{"hidden_size": 320, "norm_eps": 1e-06, "rope_fraction": 1.0, "extras": ["some layers without attention", "local attention windows", "gated attention", "value embeddings", "hashed n-gram embeddings", "an embedding shortcut", "learned residual scales", "weighted sums over earlier layers", "capped logits"], "init_std_qkv": 0.0383, "init_std_o": 0.00903, "init_std_up": 0.0383, "max_steps": 10231}
Each number is 500 + 40 x the weight over its row's rms, rounded and kept within 0 to 999. Layers, rows and columns count from 0. Numbers have three digits each. The size before them is the row's rms in percent of the matrix's.

# layer 4 MLP down (transposed), 1280x320, rms 0.0536, rows 449-492, columns 0-159
108:499508401515551545461507429469484500513535510488448534499534554502527477530484496490470425527460462479445420480543578563449524489493497472466432451538533559460562549433488564534489494505462454530515521573483518424531494476508503459539517481493492486418486431520486550501580469546427471502436524416444433425503459433498575497506517540514498506454530511468493522476532523513541509507455584530475498541475494520506409603424458503536458533524518508433505564499521505524553556476514511
091:581445477547526613472519561528530565550532462524499482495492487499466464509476441472542533532494455572499482520458477460533448484524483467499450504521498432469562502540490491528517558501474463541537452466492501460513488465465574448506524510454522514512528524513476589528569500493458488503496537579541508557544522564512451538528497515567501475508498569529484519486472586547527535497537538441542368458512483481552512472442522430451457508515480476533466489404526461484477501472484465
093:500486489562522498496487552532460524480441530531474504504501472510457587512475505498504503444542453487500490417528546470434519496542444470508507515478511520451450490535491462474485449565465502542530490520554489488587491518493457500509468469503441510588571435483490454507491392566536418441520468482590545442490446470469510460495429559497519466447475544449474521597566483434541489469447447512436487468443454522518581565485539480481486498464506489496506559469512465497514531590515518
096:477470478511498543496547520512506505470500519585562440494529530515528450500487545523466490465466536510522485511433526453564540488477575489514431480542538446465439518539524470543519569509462568547505600531535601486450473411483527407558493477493488493523433474534507541477529514527462553535484478483442497517541468556597509469442546512431482494525500493543464498528488541532514548486496487537579485471459453471549523467427522516536514494542538475510429516517467482547455491541539452
112:452527465539488525552623538475489489504478520569468441394457470504543511495526474574461510506431496513498539524535479552510485531530480460505456441548551484469431534496446433500512486491500463452586521496538451508499537443538460513524504570533530459505507459541527539468570539517475511493526510459462453527492540472531515536468548480483466548486453493448548528545536493548417473467524482491553527388512553530504485559445563442531452468488492497419501512533464469571537513505539463
109:534488509458511496519479510470459478538523513549490436555509497533482549434576477474452520521506531523489543564383512535419487423427495549541450519395505504523523577442498497526443459468545529430497512463499489538463516488496481512487444511465503511482574495477534475467554537417522520492540469514539523513476533473486424475563484539508551546532528438448506550414512513538523471526527473501508511492475495523437519499518564577522460470517498588426463512452549525473430453405525459
094:495489499450475525496506449496537491539475472521472504423501482545438500504493432495497572525478517468525495432497530446544408516479540453569497494551504517417499570505545480462467576446416447516496539571506529468428491522478538440509541496513507480573532463474545477561485427542477499553545519526447481507579502525539456508514473483531494498453460547576492510525473565510495457475563421572542455490489560574561481496519416552501484490595477511488525540439513481507525588528570458
106:460403458477516484485503515553496494502446505503504548514489517461498472517508501484522536528544520467466458517540557486546509604486507398464486459558487581449520447528481533499492483542507495550529484494469416563514467491428469548498518455449554461575566531518499450501526481410470492489436451520565494509461455423524561465494458558584547528500464528458508473503491500507475504580472476513542440438503514543443522504505502492423492488530508466398529453526518432547543490471502430
096:458476505510500513433500559499502576442503596533491404529515487536478482565543513459510523495488561478562472508536534462467610523498561523494526544527499542470509437568474534546573538587421568543468489491480500572485498538538529497466507515572545529516475447534473503484599486496550483491484492451529447528511491425521519495416525523550513481506566486426484537483519536522485532514465523535551448508489442453543503475490473514471490489516488476493487516504520475493537476487550543
097:572527502487473534496427520462537514529522478488540485425432513520447512472497482471514553521526477501507478525493501535527517472436527514499445544486531529450495544414498529503422480484441553436512546513410531499469457515442508508400461544431530547504476488434484486499508461576534495465550536475410474529546481504481462471494455458540522480408434472469570514453528501567537560465475528547448441420509472523474479523524504474521511469484521503461512574489569570537508494501510535
100:526528467492470524519473430487494507530527493475516468526452485506471473454461464522525500522549580506544517555474460437524447504441556470457530411540466458552460467501545481518482566451434469479544511489546476460542528456472538468462488541470436511508526523499537556531497498539514436469550459539488468498458473463554554511482552474398437499526543499503568537564511521484507524396491488427476453498527476425549522462586494420534447466510521541512562518573485553498496455440487449
024:525432433515498506514556472537490530527474510504499489526516464530513470488570505531532487559569538561452534497490506561460507446460470567545461557493537436496518589489484460487439433530548423577481541482458546505477576501522500458403553520542524444562529460488521474459574508487514479466490461502479551497571518514524556576465434494501528448501508558501511555487436493546512507464520472617546529526451427544503522564479496546471509562581508419526473540493500502537472561490513464
032:423499549485455429453592536468487577419574498477449435458515489541494519506488504547549508464400436546473484553505500517503476501515536507554423545507507462465545527504534483483526518557461477425477545513554516493429507493526476460476437599511543489507515537500510477454530410466459532494518440493451478449513481518476465479508559553511526503503548509467577419450528548486471564483553481549510553577535507521494511544543531458489505450490482541502545452472475479507470453499492509
090:533494474513523504580552528592507483513515516541521471510542468438469475509486499495494528515558497551538529480551555456541495514514517483508511540473531525563475493493514520462495497519421471549542437530497488570589484434487510564468492481527517433552531495522477492518521519443474536550595416513424562450512491563557535508505561465487489477545466472556499483519480492522394510457509584504499568439479507551431465468486444509453490532482493559563449591419481446453472499566514460
093:466413467556471542528557556475458580554448495511505467551485495566577549511449498493527542492403462457455460534431564519484532475429461516516517455465473559414436420525502520495490451519511562525456480498517475536465519537510449475409506542553489525513452513497574523467505497473558464494522565501510493486468491545454533539503438509502551533491535521482513494490425573514520455469601485500531497486478502539469464476496489515549519460595479468512514545504579511565535510542518484
104:440466514489433455586492558396460530434488495472485461467539490499428518504564524499498434478389505573521447521561521509480532478525573472574443547488627546510454479583524528504508533479516494501495469488510508478480517463445534433525455588522487575521455532486472484543474487461538476476482482483476513465542431466581468466453517467540516533559528480509528525473559518501494436536541457517515500518493464493532485563485462501503556406470503485471474527516553477534520474458444461
099:495526578464503446573430522502564444556572517543541484503590599445524431515565559451445475518609496445501471490498477496497520472534555452555489486470523452581549490485446467451501464506551469447548458616495517515568489495496460602486460531529499439480490528519488481487521511531430499507508462518478488483497479572455456516527531477532521525477518483489540494595456441523568530488466448525486491451559531502452486515569498488534495522533484529509515552528552482460488518512511429
091:549486475462521536523500511520485580493520491525518486508501502508506529475510509458462549503482482473485504453499462532486525392494483424532445598484436487531459449500533494471455431570520509450486432463476532563509509547496476432534542523479428426580517416431467486553516547439529508456486444465485443437495473544470504501465532576518491559560537477496479517468521511503396516372398490456431487477559532542483507495568454503471520474454521475539526483483477497415541528486528472
097:531482518464480490526510493546513490527567441476447478487475510490512535551518471523502466534459504482594429506537461511527467496519541520476499534535523475519494538471516493500521483430519465433492456533479434456449533456485504544568505475484532469519527438547494516508512483449506554540495500494489512529539448518465505520479526507472553499464510554506529443469490546442495437499508449486543516558522522524526499526521441509429539445468538493549496472447488382486551524457528532
029:478475465470473552441488463531514484548526507446447485531483485521477461552542429484595506568549511494520544482431492518529501463592524451476497442482512451505539542522449480528454507469446499462517564500533473510472531502503499481584508504533478512434523535503461609541477515520495511452540510451443572564504482439444491490605519551516440549497489530550508462561479466554444469587513540454560425491512478521520490501537503497522537523422467474503499533434434430503488504474498508
052:513565463466500456490473474473494547443534491554485541575524537477529474469558492503515474493583495428524509455485505521502526533461559557502491478467489486520507539509520503499457501489554379526570481460530472551558485450539521460495500471472528515423535554478465598515471493465531561531443434515576542560445574522548536527555418449499474549583569466455556589567503377471449476638525564455527460478492518459452517476504532478497534557504579476517463554506520492507477522484436567
091:511462454496515506498515467528497516511480560459491507544559488480457464465475539453528508550496585506442536523485529445497539428508490506546521516465493520506475542457511511517483490552526598504452567497450478511488488489454508489484534549555458501466539568536498499565473452542556489534525480517488512470496497499469503491453493529558480460499510524502493526474567461513533515524522574489477452528476483522396527475494550444540479411446470471547474520531560526485534489452558563
092:532483514534491520534486503449487556552548463552550443512472483567528559471488519452472488501457500517455444470521524484481505468613473508524555466414505489542460497503460520506574465465429533474460496421537444540427529569493465534506514552547512570536504543495524390540506525534487473512493512524424470531448553523513482493472464511478459544452469452465554505498572537566509544398393511493518456520492549478527461523498495565544506476516493579473504492549488493541510510452501473
098:464505466403529529531482448541514488533564567471554521602462632471466495472529473491447495530594479543566504437522480513484549584511580491477449443560517460525550474479502572485542484516488452518475477504506511454533512447513493582574499518532466496489528518526516419551562529496440557535463487516472501495516437482449450492490509518500498499471492452529521393495508494526452552519473519506538492482504504492528439568504527520468526503558478482485496519483530486508502530577487560
091:595462466478571515505497473558429478522544511508504501548456535486478560471498516459500583460588569510455479491461492460536509449507427519510506470471484515519484520572538541525521473468465516466509531507461480466493573500478553479456481510451471521505492503418533446506523549507532446506568510556555465517467569528518488485455463488498509620517509497518396545437586432545464500507487516518453488512535501533514565466496524474457437490439457488475536539516540487526421504458512505
082:459501552489485478599516448516578463529490526547567466489547479479531471458501488447521465515582501487501475438479483483502486497507454544524525494483526488564487507502505460530467469498449511517445475494527479548528490499552552513444438455497424510509535495505459506524607454535500518491501487518472517494469497500436461477416582531467433495477443532466516480499466589482497481547508531494485561543508537532502531453505382478506510529500519502488508434450436581442438524468469454
108:478496477467525552464503442495456516411505485450549485498493470527489520479530503480512538510545563536484562580452534472457551543489512495513543469499454496530498454538570463504476443470504517497537533446551492451410497495529460553502462548521424538481466537519569466483499597503429501557564479411509567489455502528519484486562451463480537494546500500499500513483461469542456491461550566618537517501473511540510443497455518497537481471538555499496511557452419443408535465458525490
091:498476523488487496522471482529521505498464428569516425560507484532522546407513479502542513512477533500508489460503540431413534452562477500535487565470530497605441511467516514529517503563475569500540490480509491617571503553450574456526467495483432506514519546532536503448548542491500479489430515461547561480484470489500550497458545477455481521539492443510455527485507523479527501590536524505595445453468475521412516467513536451583532463483525512501509509538494446551521505500522483
087:462495486493475460550457484523506536466536453542540460512527485470487471459499514506499490490516438506511400406481449447519567491523551488504561541588519486552543513470561523499547438595469548471505518514509420472531501526446480540444458488572456476523507500496513539428467429465451443439505495477508467569499475485448494518482523479461561484530501496483460482543454463477507488485500463451540519482465521477516496518556524495527548539477558471562493462485443498497525444591535529
088:436481498565497467471568563411471544424533542456520394471506455492506491515567565609553481458470528506482475477521506521635520522529445473508463535490500495480496543581512516474451539523493471518463553515496454502463544462434505485514500457445457446535526539504462488451539481539519475503456428453513560458535511567492552513543513504541533480507520548497558543505484501467379485478576524467474591524470467494537447527523512582472481556513556582549541482469432457556500460489468534
100:486550546549413427541544510465552512509540540533529490458549477577559440476539512579515500545472557521470496502480475477569525517492518492526464465552526423390467547524532505518545514450511571475477529395566517432436490435485517522489486527440496540476452562508495547512452577508426480561508537497544537430471460474502491486487538496500526520555498497426512476413480526530508544496514485493502481525529474463511389493453487474519543459585540562539491463521521557520524470478454517
082:396469529510526475486584526505491547460511512481478496509528531519458493545489493492525494515488523574510539582494500396538520480544547475490476470512497507531483566501507559461499517491434492473450493463475520428488550464440462551523480559453521547372477481488485525450435472445493456458496508584556540453466476512525500495508549525495467553483533470551419532481483466462466449578541459487501475489427508500473486538426477493458528424448498536472540522466538476454485496523542377
093:488428515494514447460542511441566502525510560464492515502539472475479402456543542516450429534574488537470545545532454517521495492525497508520623517505537509497457527601501468559488457504500485515499518585527492446582464434473516545472408555426555476484451574489480474516542462528457506506503449487511532453504451539524518494481546497481522480467463510484530537550494424464524512577423425467481460495478484457509452509492458493454498478521535518469454555461554541502562487581509498
088:452459501493490469544515468513449479466504481521438467534544525515599496560494410477505530500482464533518557568448530538488563483565484511516449530473527580511499553489453554552453471528499527481535567515493529429521537506479513465499515511495530423593445511493475490480468487462558583471522567511543550530448464504514527484473523572543487534515534530500428549519567410499489495473553555470569501460490454483519587412486499495521531442455500470488489491556488451478479544469512480
096:508466478493547550527567454552529459530443519479534532611466554522508568542444425479522473492598526468537518491516444500455503491544543453518405521550557491488465450463514531503491534515455478579508444432544498496461514433504494540523477535491509514482452518532482597527516520473539539511565521479388522495488512488427493472533455567523532467433481524435495496428463463520566484544543508539530479468564460585536449475456502493475513517586540495521462477532612535489496535525435550
101:521575490428437488507481583547528440470452513506382593505494519506515514489462436477470501486583510535541470511477501601449532525477588596491565496478456473508545549476541557542575500472503551500522594502509540451462547498456507533454520451523563508515496436526495531379431385524492469529585481573535520537502469397517482541497475446446484500461452459535496423515548546517543518509414474497505542553466553515554507535519505507445481485463508524521468590473584474488477457471524519
049:555478468472512470487582481470538485530563519493493509539469551470474477484548534511508459474486507534490532556485444524503462439512589408496537432568501522536457537585552498543546511516527432538541468501458442474456521473503461503544513541413470498464427589491468461568500667493473494496518472469468490604480560532450635546493471511491479557531479519519447486493454447471540472549451483444456408542546519551462462523472516505476491559501467450562538537523488552514497511509549504
080:467518539513492399517527492493497525549599511518566480479558529506517521538574525487531457553503453448529500578516459524505489474545468561552530515529536515492478491470466567568503459523444423486486488524488539486474476528523465535500492482492499459478526539478562453441505487529527537483491571486538473537445495510483545400528533539524427513433494503501476527509571525539527486574493522544500546516535528499501475508529498484492511441476517534522521510543537505483565518528488547
091:535540500491487496446528493480480509443406506470404510516461529537456554472433453539506578513474512479475484510444478479509563480505476454445522555510534432506510556441565477505534501471556417544447542536527522518471516469521541483436504517476486493482454525476547464541541490452451509580532403466523449458492473486512498482534481451461402509468477447475499511527515490495516589446491504526534477411545458451541497538480513546510445440502444471470563484514511520536467436439578544
099:521430366440566526488600516549480497472509561541524500562502580519471495501521469470455559524533460535559510519519456496564455510504497514501473509501492464546460547534508530559440472468533501555472549423498476498572510440463496500481478514519480551478458484499500463532485570472442481540534492480521509563491488536503509440495516462537504579549488521443492522474539461516487555506513541453475483517544451518480500493453500541497487510463465490508458465478520443440474444529515456
088:438515502490514508497534492567501478506457478466485456525492535483479550497484504487515504469496465565477483515535459544449464507510490448495451530543530544546474503551522528510498464550539474488445480426478476434443504519562476540479499461438431458536496434484436502531492439513526547486541489518528487459527423514467542471471532504498468466491541494490467561554447565508425455527476461504399581466485517507459530504492547405470482505436451507551620484500516475469541513490536522
109:552467488463493539469451493555497433503503487498420542547474539508518489457515441470432526510597482474556410471436577496456478549454543476460428577446520532427498478470480605492518539475535550538520546464502488506515460494539527530544511546487472496460580489489490438457466573508510509481520512541518468477506506552517445494530414543541459552526455544431442558411539443553503478569510521555505514494412533568591516556502525528483544486478538481492444539502505541507441434480452526
055:545476491518510507491388517496469510482513482488502470566459536514535561472502445502518495496475478478497514463528513513477499503511504575483441518513500539586442496459528549508557530504462481472518497436509496500480463512448442519524447511408503511458598462553526492527537481484514561457555389472508490432470552533543479469479510506484562457545478495438532520502507564455499499487443507469491534509477565492555494492542477456508473476522474399492506509550441503476535491456493546
095:499491538498456452415479431484492469462455466487448515500499485530463451449490457510552479505493510579544430449510599469525435502557588503485539511502453559474520532488484533517447506532450502493499516488491535447494531478524537453494503486491516487444476436482417543495482476501482506407504507498484508477495521511544432566420476528466544453516503443516542529500597536480511552511449439517459516477510495582482551465521558480505507472432539508510456492416513511539476509544566515
# layer 4 MLP up, 1280x320, rms 0.0582, rows 450-493, columns 0-159
100:539489431502544514493503424503535499487413476477489550543445480465492565460459424502466572502521497502555461561529466550517488503569487522488541537469451529521545450494539435484477503465499408456451536429417506526509507525642443457504519487543543503495530508432504536509505575469525533490505434453550450504455473487460454543525446448395500522495499451551486461513538494484424453506508469452506490533508547451460550488536531557423464562443487515506501496476512470477538495418488504
095:501575486495518500549501492497561473512460521587538494519492473559543528445543364424465497537542508522509434489534452475483423515562476496534467514447594474555504467525453476452474429529402545519468465455495480518564513530437474575479486502468484506412562555488490552450516536521479502491447487458527430560468482464485473509495477459504405549501468447470555507612500488445557438539464527423513474489430492515551503480516500520521506536495494512494543535485452513491492501533458476
104:501533458445447460540456431530523408528520487502487548454566501484514431517495540467414443588519519506495491492460418438506485509479538490496545519524490540490463487536458485489472495550506463412467505454476459496475557483516515522513469486519506562454523514507467495472510500523486558525435519420462539480532498462404507531486504478462438480449443502437453494510505521447452478543464447484482528471486431530496518593492539466463466399527486579528535505366533426537525469534455507
120:535595470514410494540489523502537448480534523512486553472481554486553424483514532451460551525503559512561515500428561559490471507438464548471414470526490536434478485513475480498529437588532547533500522466476487522510516563491504544488545473520529492543540511514457503504535524488559548521605552493524494458473474535512526474464526445467474528536503533496537444488479596527525400551460539504556482460545570429566447517439475493491473536457442466523515467451536536470514445505425507
116:570494436518539574502519426546542504562544523521561510508513403490474423527523481515495503527538447531489510496515511542570466514529489537531471561505491535469484565474436531536481475457528438578431494421505490518481500514512485523530471503537478485462554548526505500502543569487516556510566461587519563559537480468517436520517490487537508619443420474454519509444485524468502542464508455534507420471488573473539526579471554474510483500533471489548499555479519494513493536509486460
102:527529490488526524548495502574511459540459457535579526514514494562564535502505403425428551477524534447516573533468519572438523472431527582436514519509470527461423468533500498574552430511559515549532457438487470548479613559549487512521479455453507522491492581480478511545492481470584486410592582531567492515507547489501472514558494496464528530509472502430486509493567463478556414512473477450620509506512527504419520507464559586491520490453496500449483478500556464490538506509558482
110:490558476464444478486477456522525471482448475499474539547425514476557549490476491440463557479567504481482434553459480549507599525520415514540513534474528552513433534537476513490495551471476499451457561431468475521505580538477480550479518524436487565490531540464494503491513538529526526523479506455529481518506458443522495492532517495392490549565446503556527442532465559479529482558457522499555481536495544532500475457541534515533481588435457557479563489536526466541515471460560524
109:514525490485492527532495448446546482522543544559519528544474424503553484479544426392410519523558491487463505512496555445535533533502532551475540528442527544502432488546538531529475520499456523539435445523481502545516602507493421549530533512475463546451434527509516520503486495527501423452482479502512533461534585484573493409491523489490486499467478485493516446500549494463496487527522517524437489532564471588458498516492483562504446425504496505437593519509535455500583489536508511
099:459456555514416429474510474464535509484523473565469436458482504510443496513553512527530534593593503505500493446475577428438493496551472508478468536527519466438415470525458614519448550517518417522451468451497381469511489525494495446523475539518545480467461520434518509491521444462514475486525583514489489507487460530505538496508508486481490510447532533534481559491528573562497519504521452471438515500480478455404602530524475504511548496460525474543515433539547501501560482581500501
101:522518514481446490603488469507521516525535546541452527535465489494482490494479493440416538529473460496533458483508501513530447491453510501524596451515462473494491462520491462453507461510523530540479488520480449578503541542510375563490517507498429571529491515524476422534463496523498443489539534529502520491466464470450490494465456522547467523560435493511462471595468486559486425500433525512514537540454541488460462516485473535555517542478470489477541499503459423493529496485404518
053:503531554482478452537466481563588517517516473522508486495526506446499579463549473467484563522514488491548513526445507503517546536551494447477510433468489487497460523590494451477496464488439482509467515478472493542445557518515498486481555499443539487528498533505490464411432507507588509463487494535522467443495509474514479421557517426417430468435454470522476469547490536505477483570493482434494537513513438543476501494549470496474471476507450537457545526439536500587518480533489492
061:485533434486520524564481561502590505482484496564452526479429507470500495426527528463440508504573462472499479545447495517448463506556492505469477449488498506467460478534472525456446520534511512572391526432474466507542500539605529464534515420417518507507466505485484442403542496423584441539478540555578459461421491516508474449513494523496428496547512460503490524484503492506474483531548436483576453543527454480452557521497478562538433482524393535446518497436526494492558554548477474
095:561478488462533482520461412501559484495480474482480613537537536447413459509493474425465514474573487444482435450549523454450543505520480514464447515501496539516512405545505487475534506496526451523473481475398419568434536556523520525493518407538489481560471464479554519547536493484646526464565588564571506465477499533494506461500494519531441479469506503498461521480518570437542475483487444470548526523519524522498535511528546488474498461532434499567535451536556505472512472443492438
093:502461494422514530534529472475548485531499522493447556498442527489490539452462517436498552464475536549552464489456514524504406525471462416432500460559476594485519437497524475487524453475436511454417498494489478427465506491483498494450465517530518515549530421466449551588448502554573484508528488524456431510532419459560468503506538538548499495486453548472507459508584473489467496502477428544543481469501530589454479459461579540456422560476516532465520493477524554515493551487549560
114:501495512434534558545487526510480523593485456537497497567480589481486467481477572419392560521470522534437449481532461487468484497504492506483500449421528575502427501480416456526523443530486497508511512503547545487493499535505461532406475529504486488509455516559526438426435443529509486518447428536531486473490494498525539515516448471504515534480545492468528546511493459474512482551470480505478523531537502407515414518447469613538501485481463478432484548547508478540431599558483504
107:541549453424448534490492537546440398516427433471585465600508520441461480520437431492509536463508482441455513545483460524446559497537493442458538457437523551586500534521529506512472528502474559573496543537523551544441459483522475450538580484481499516480490487495499505445508569554511492522458505531457545525504563483498516510505514410473430515562526423524564475506462478503467473467548546517503471492481471473505469503479509494528523587523505560467487453506509527512479557484504485
094:550505569556460540532510475513563451571551501511549525498526478443482490488514482452432568541474488475478503476493499466497420545460512483509480502467524615440520541515476424489507520559507529486516434454442494486485485540482468561497550492525486508490539519448448501515516471487520448509517532585463510455504549487547469528486469559516525449465448502487545449496527497476515443559464498450534445562525492507596479496530523551441487539424407485494554453486556495474472582547532525
108:552534467544446549510511521539577505537510517480521505501455447502465487456484421506511596604566565499526542542515503457541456548514464436487478507448510501554518492544526445405442523463477492514505570428523455557597492513497571480460495476472520475537534518446527442501553537514526446488544489432516528487522500437491523518474457449523476469526468563524551512506501534513524443499584516590543501460491504521475459499418462509453527576476499565513500485435499482502538521477451435
053:592493457461511534575456443562489441574484444536530517560518494512451556471541523503408537514459530530467501544506610480510467576505434462528463495487513533520508459520493501505486442554522489567523495476484526494432527566564485536470557453449439499479482569440474462440530427541581454418513563532607531480496476482544459493453549535434413430488495488454522488542454540519471460482536511479564482547473508496518524417451506530519482467490384514490489449456536550518519558527486514
069:528572589482440524580518488552547473554468426535508558486463491499524575465508502460520516504555508483511499473544517502471453526578496493489493487426473539509467436559521465430432444556452475534469541449499417558477593555566496417477501550496448500465471542456479490445507474521533547414483561528541537451486540446543509503545471539451418490506507507552478496490560562465420472567476475441501513508478550516506454495499550515456534536502487529546541468470543494529489466513477515
097:517542560528553587513464468546508491521533451502544511467498554466489467539509501547511442472537571511552514593477453535556560557563540516462488469492499557514442506511525462452521480505487509480452517458445493493463527503504547576537544513492468542469478519486545433488544570587555496498467470520485510512449562447497460535582561535458509552483416469450490576427547506454480492519479487485530514519564529461551449535515577521439469450490467590449579447448485494562460537478502553
093:546475534576464541491430498477494499459483440505453575522475567461447488536481578506509462458488409487474512527471529539576507549513526522401511449556468563496556477500522556520501497511496482515489481534496501411474571570492472508496560485477494509454466431513484478518442501488520538557437453509528392500452582446540505435536446490481512447455501512452557477550535525474490454552427511516482527510574447427539529538508558511473526503448419518477566480496557584474506500476495550
107:530559572470534516524512485460493447506526458471500552464468599473536405545525521517424448500532475499568476541476444497562541484516470474472419474603466501497480451521468486432540513484529465490488445532500455504483571501524433507525525533538499526470546560489460453445522471521483466523539501474529525483535483514517437437456476506502448558502438542505469404538486540545541507463463448519457521471546581514577507507515528499494442524557508561473597507463468534575504554505456516
097:485628573526520542562527545527580456526536545558545485498501452479442477446509538515502515545495489561450520484521476459462435537508510520494473433506546538511479447582498471477530502423516490496403531434482516526544582517519537501478509579512502477487589544496493497518508521527566444518550540496439520495505502548513522534495488479548535547448452534448490548422486486619496487509512480503545515502491554465463482534475539470546417466484508478575498481487487477579486485473403508
088:528509467433533477521411431553520519495476493502462545459473470499437633502498447447486527510522446507547499483537464462446526444436462476458493570545464553571499421473497515540542504498420539450501514530451498498505526572568564470474544470554502547476439403379452495482487460518521540428447495524510465505536429499476495499441554454486483475524528497494440525469483501492468535511564468501443487389537506432490557435519521488439473545459437556523528436534447524531481434505511552
114:544503558502551574521485446553488451544530521486515538462565558495484402492463487455450499452483488498482490486564476549478525573577507492529517492566445503458534437560463522458439536505535521567484469358487438468407516526464527509511506526586516538511480504496485495485539542546501493504549484550486537510450483476523456449518517482500516544479455550528517428478555593489485427498491452511552448505510486538524527534489480503528536524494451550571519494363482483562454504462556473
093:479587549545499415528527502466540467480524493504579506457540415444540474472480548517532473559502548517512545589540487552584403481497489524519548510448557520478504491494566486531512533507507506513502516493446545493512565528473524425471501490503509523516572462501537542452532515573562458450448465456523486495532572526506479519501559477484491455502427543417526472455505524464464532498481509451509587493454493518499443463523513448518435476455435533509531475442548531558459444489534611
091:481582493474497457511509477517452427573571540533428522515513493509516515523447489499473533463521470498501462416525495456466495479508477476507517490480516508546591473470499520523438440533508498426489419424505444512479495594527540506503579431548520554469550509474549540426504505504544521449494483553544460523534500459528479486500583515502476455474483484478485499538542474500423502498503482477454480454439496477538507480549509510453523570476444529498523494451457506526514486535448479
096:526502480462587550528417520541510550613477426481565567509465564451535517520481494447468528486507462530461457481570433570438497521498491479478565508528477508572504414503460493534541452555545552506510438485521505520484525530509474528510558553517499575555514451499471497411524540532524453403476537459479460507501542455496512429439516446506532551494448469554531479463463441495491539500493540465471501495577476539534481496468495470529467496437458534550501512468376473550543447486538538
109:546452535408436469569437445457555448481522492465479524484495417508523529549604444432454530589491476560466474503552453486552472458479531441500523530528502552529506425488495455525471426552496469486467519495486439477501535483548477538536532565467562612514536456464493521491498470481544495471489518415486547499526436509501503522475494556512533458499490465503426474450564480578519458489515478482502547477493481460481567502480526479460498491530463483470552508463422429606518464529366446
088:568523486461492555500522485522504558548541433469560495551568504557467447537464458407506482548470489497508511557511513438473507531497496520522482529505425510495485458613467511440534477505522555548495424452489433562550544546463444507458467474537443489453586551478517494489488511497513553458562418553623566510505562529504476563461451541557511453475516506487538550477506586495427484523472493465476476521462539490493453555478512522537487500537521461533464463411514495543555508556503506
097:505543556445539477526520425525540411537523454463503600468487515472555471503494492526507494573528446520536545562466506499556458450550513509515433545547460530471483441564557478449534538516504449447456432446466459537508566511529464484518473477535556471536566583446467544438535401533572526514523509472563529533549499547481481429502492487417463466494501459461388497463466528475436497455537493455461528523567545474533479472525482507493450508501511539506530489438485536588482463526539562
096:512500532461491459518444483483535486534459482547526508523458479485473476428467459459453522483524509540506460495451528530574464539568491490492484505452521547543514459495506439487533459504468481500438521526445526474481519506444440519488507450492466526469433552558518515502462539525541422525508494462534514454509475454490405535501495532479470493455430503520493450507554538525494500515462471470568471570501443533528473490504475540455440575542448544533566452535545546607443476463557558
100:473541605444493525552519406499521489549597522465410547453487499487469410548516531513393478568501441460532504489552494494478469479523520514521455516553468495465460447541464478522541490530494440510457418508490520493489544528478464557464537452489470480517461520484449473451560439447536467513554553516492489465457479483517504427508468426469543477458429527451539452537568531519583479521505468516496576500523542588493496492476464452487489502503496527454494481459534466505471531511463534
106:544606405539535478537498516476513461535442504468462560499541536550516538480450527435440552444457549511516492549502541515454480521538506562493573487456500577458489510498505536484590560446457508497493491483382494489502565523542544494545525483502514480570473469497493467543501473576536422485508508574498523467529504516523460399505492495457490474538532513472417450475486501538522442496538443462521508535419562487474467476539473533510432448470418564489539402499519548474511490477515550
069:544564458506463552507431507506566501582528446549523599519468509537501448417531509402432546580547495447582412525507547521538480481518477455468547561467484504541443479514502513439493423492504464552466513475482494497549541612485528495493499477557530527500542482469453445447488541552572523439504509502538451500395536502528440435458502482501422458466448462512450440469523484490471508547450478545487512475574522495542525522480489475470456481489415524464519444511454481567538481468513526
089:478497498504530451514489494546517473537456409497617448537456467452458462531444463546552488513544462560541481528462460515565429528569410503504569533532462565542459526466440524401509517470465494480453521497442494509555518494498508497489560457459436535499515522407497513424527527521527462433472491450568466526509497533522486523485534541497460510443475509471522504475495522545524508511501460469502519517503542453520494477565472543460555508440512526540477479528433542532536524521462533
095:570547548452426461525465506442541465486539553592511476522536417493507509449630449462479538509503467448484570520505513532543548495496465443489482535516523519487469439544483480437507554523491471537450536471463523502463547490485561437463466456395540487500513526462454537481455497396563524488455458476522516504465539427576522408545450495455492487548510546525523513508513461504423471556549521496479474473495477458553574479467546549525492506530505499491519531509504509586465485567533510
111:573550445426498509510516541530544446561460414564507509517495463499515550416473509430454563570505482517449486507524453549595501534457434527555488482477434475528474506563514494516452380518497535515447545455478485509547521502480479502472489513491504479491438516483582466428443510540529520472443482512495522458421555505450420496492564395512507515532472467508578495499456454505504521478535512514525500511452474424488512510447483560498499465449501612505566463523436452549555449494521487
083:416591546522552432516462459541487518555540508537468461500515505458464481481535509512491482554471566524610522437543495505455523561490524497506441525513551472523512520560532525522433494517527528531544578460498475520503511569536503538469482502525524511504580519488501463474600551533544486514517561485505498548476571426436514517485499433483452471470499470489617569468461557524448476504530470525499529519506552514510495589475452505543473453504466486571541512477437497533500521496344486
118:484503477471499431492489516547602473476493470475490512546454544525406591448512465453433524558510429499566437497470580464497536576483511514467498530552481497554534470582493543411468516474513487510454482535499487593506582530496494488571466483524519467505497496453548416501527514526531573501442482485505488485478480564524545544535475509461479501511467534512490521564497503447467436568539441505516548513496520479485506462541460524505540473450508559507582487495522516499471513478504503
074:557538498485476493557469427486578490501526431567494624484527474479486473524491471403454571491505478496476485520521517532475505483546417452427501524546485564531449459568508518468487521509508468536482531438424503497542556531563446475488508509540456494450539529489499500415524524462517516435506483511581447469454548473522452490448550436469436481489454467521476537564509517474495483555478507509512502526487541562527478491523452527461504538486482473445558471426486529509490509501498452
103:471481501462426458486461516478501461570475497549452494546435520540530527433523449446450492574584420531571414478499586447492517502576470529538468502600458530534456435506473490507552467515447504473458470464477426517434503541618448474567508497530486564475446509502472477513462486524512416483465435503492541486493456496466398520566497481436526459518575493555517482523518551519500511486565417533596521508450533516417516562530442594532466490509442555513500467471489476544540491487532447
112:493546484528499503507497560539506437602466517515484509553527519420496593490453494448359520510480530521458394547468499571528520561504490516508534566466509547464496454526494524492507439559543536468490469496454503502456522545522435506471514510529532547514519502483490493462487533521514464467494491493495475465497459451536538459440483441423556493476480517472454608473520473520478510488466435482460524477573512491488497539480490582542542487467475469499544514512500473586539570448499550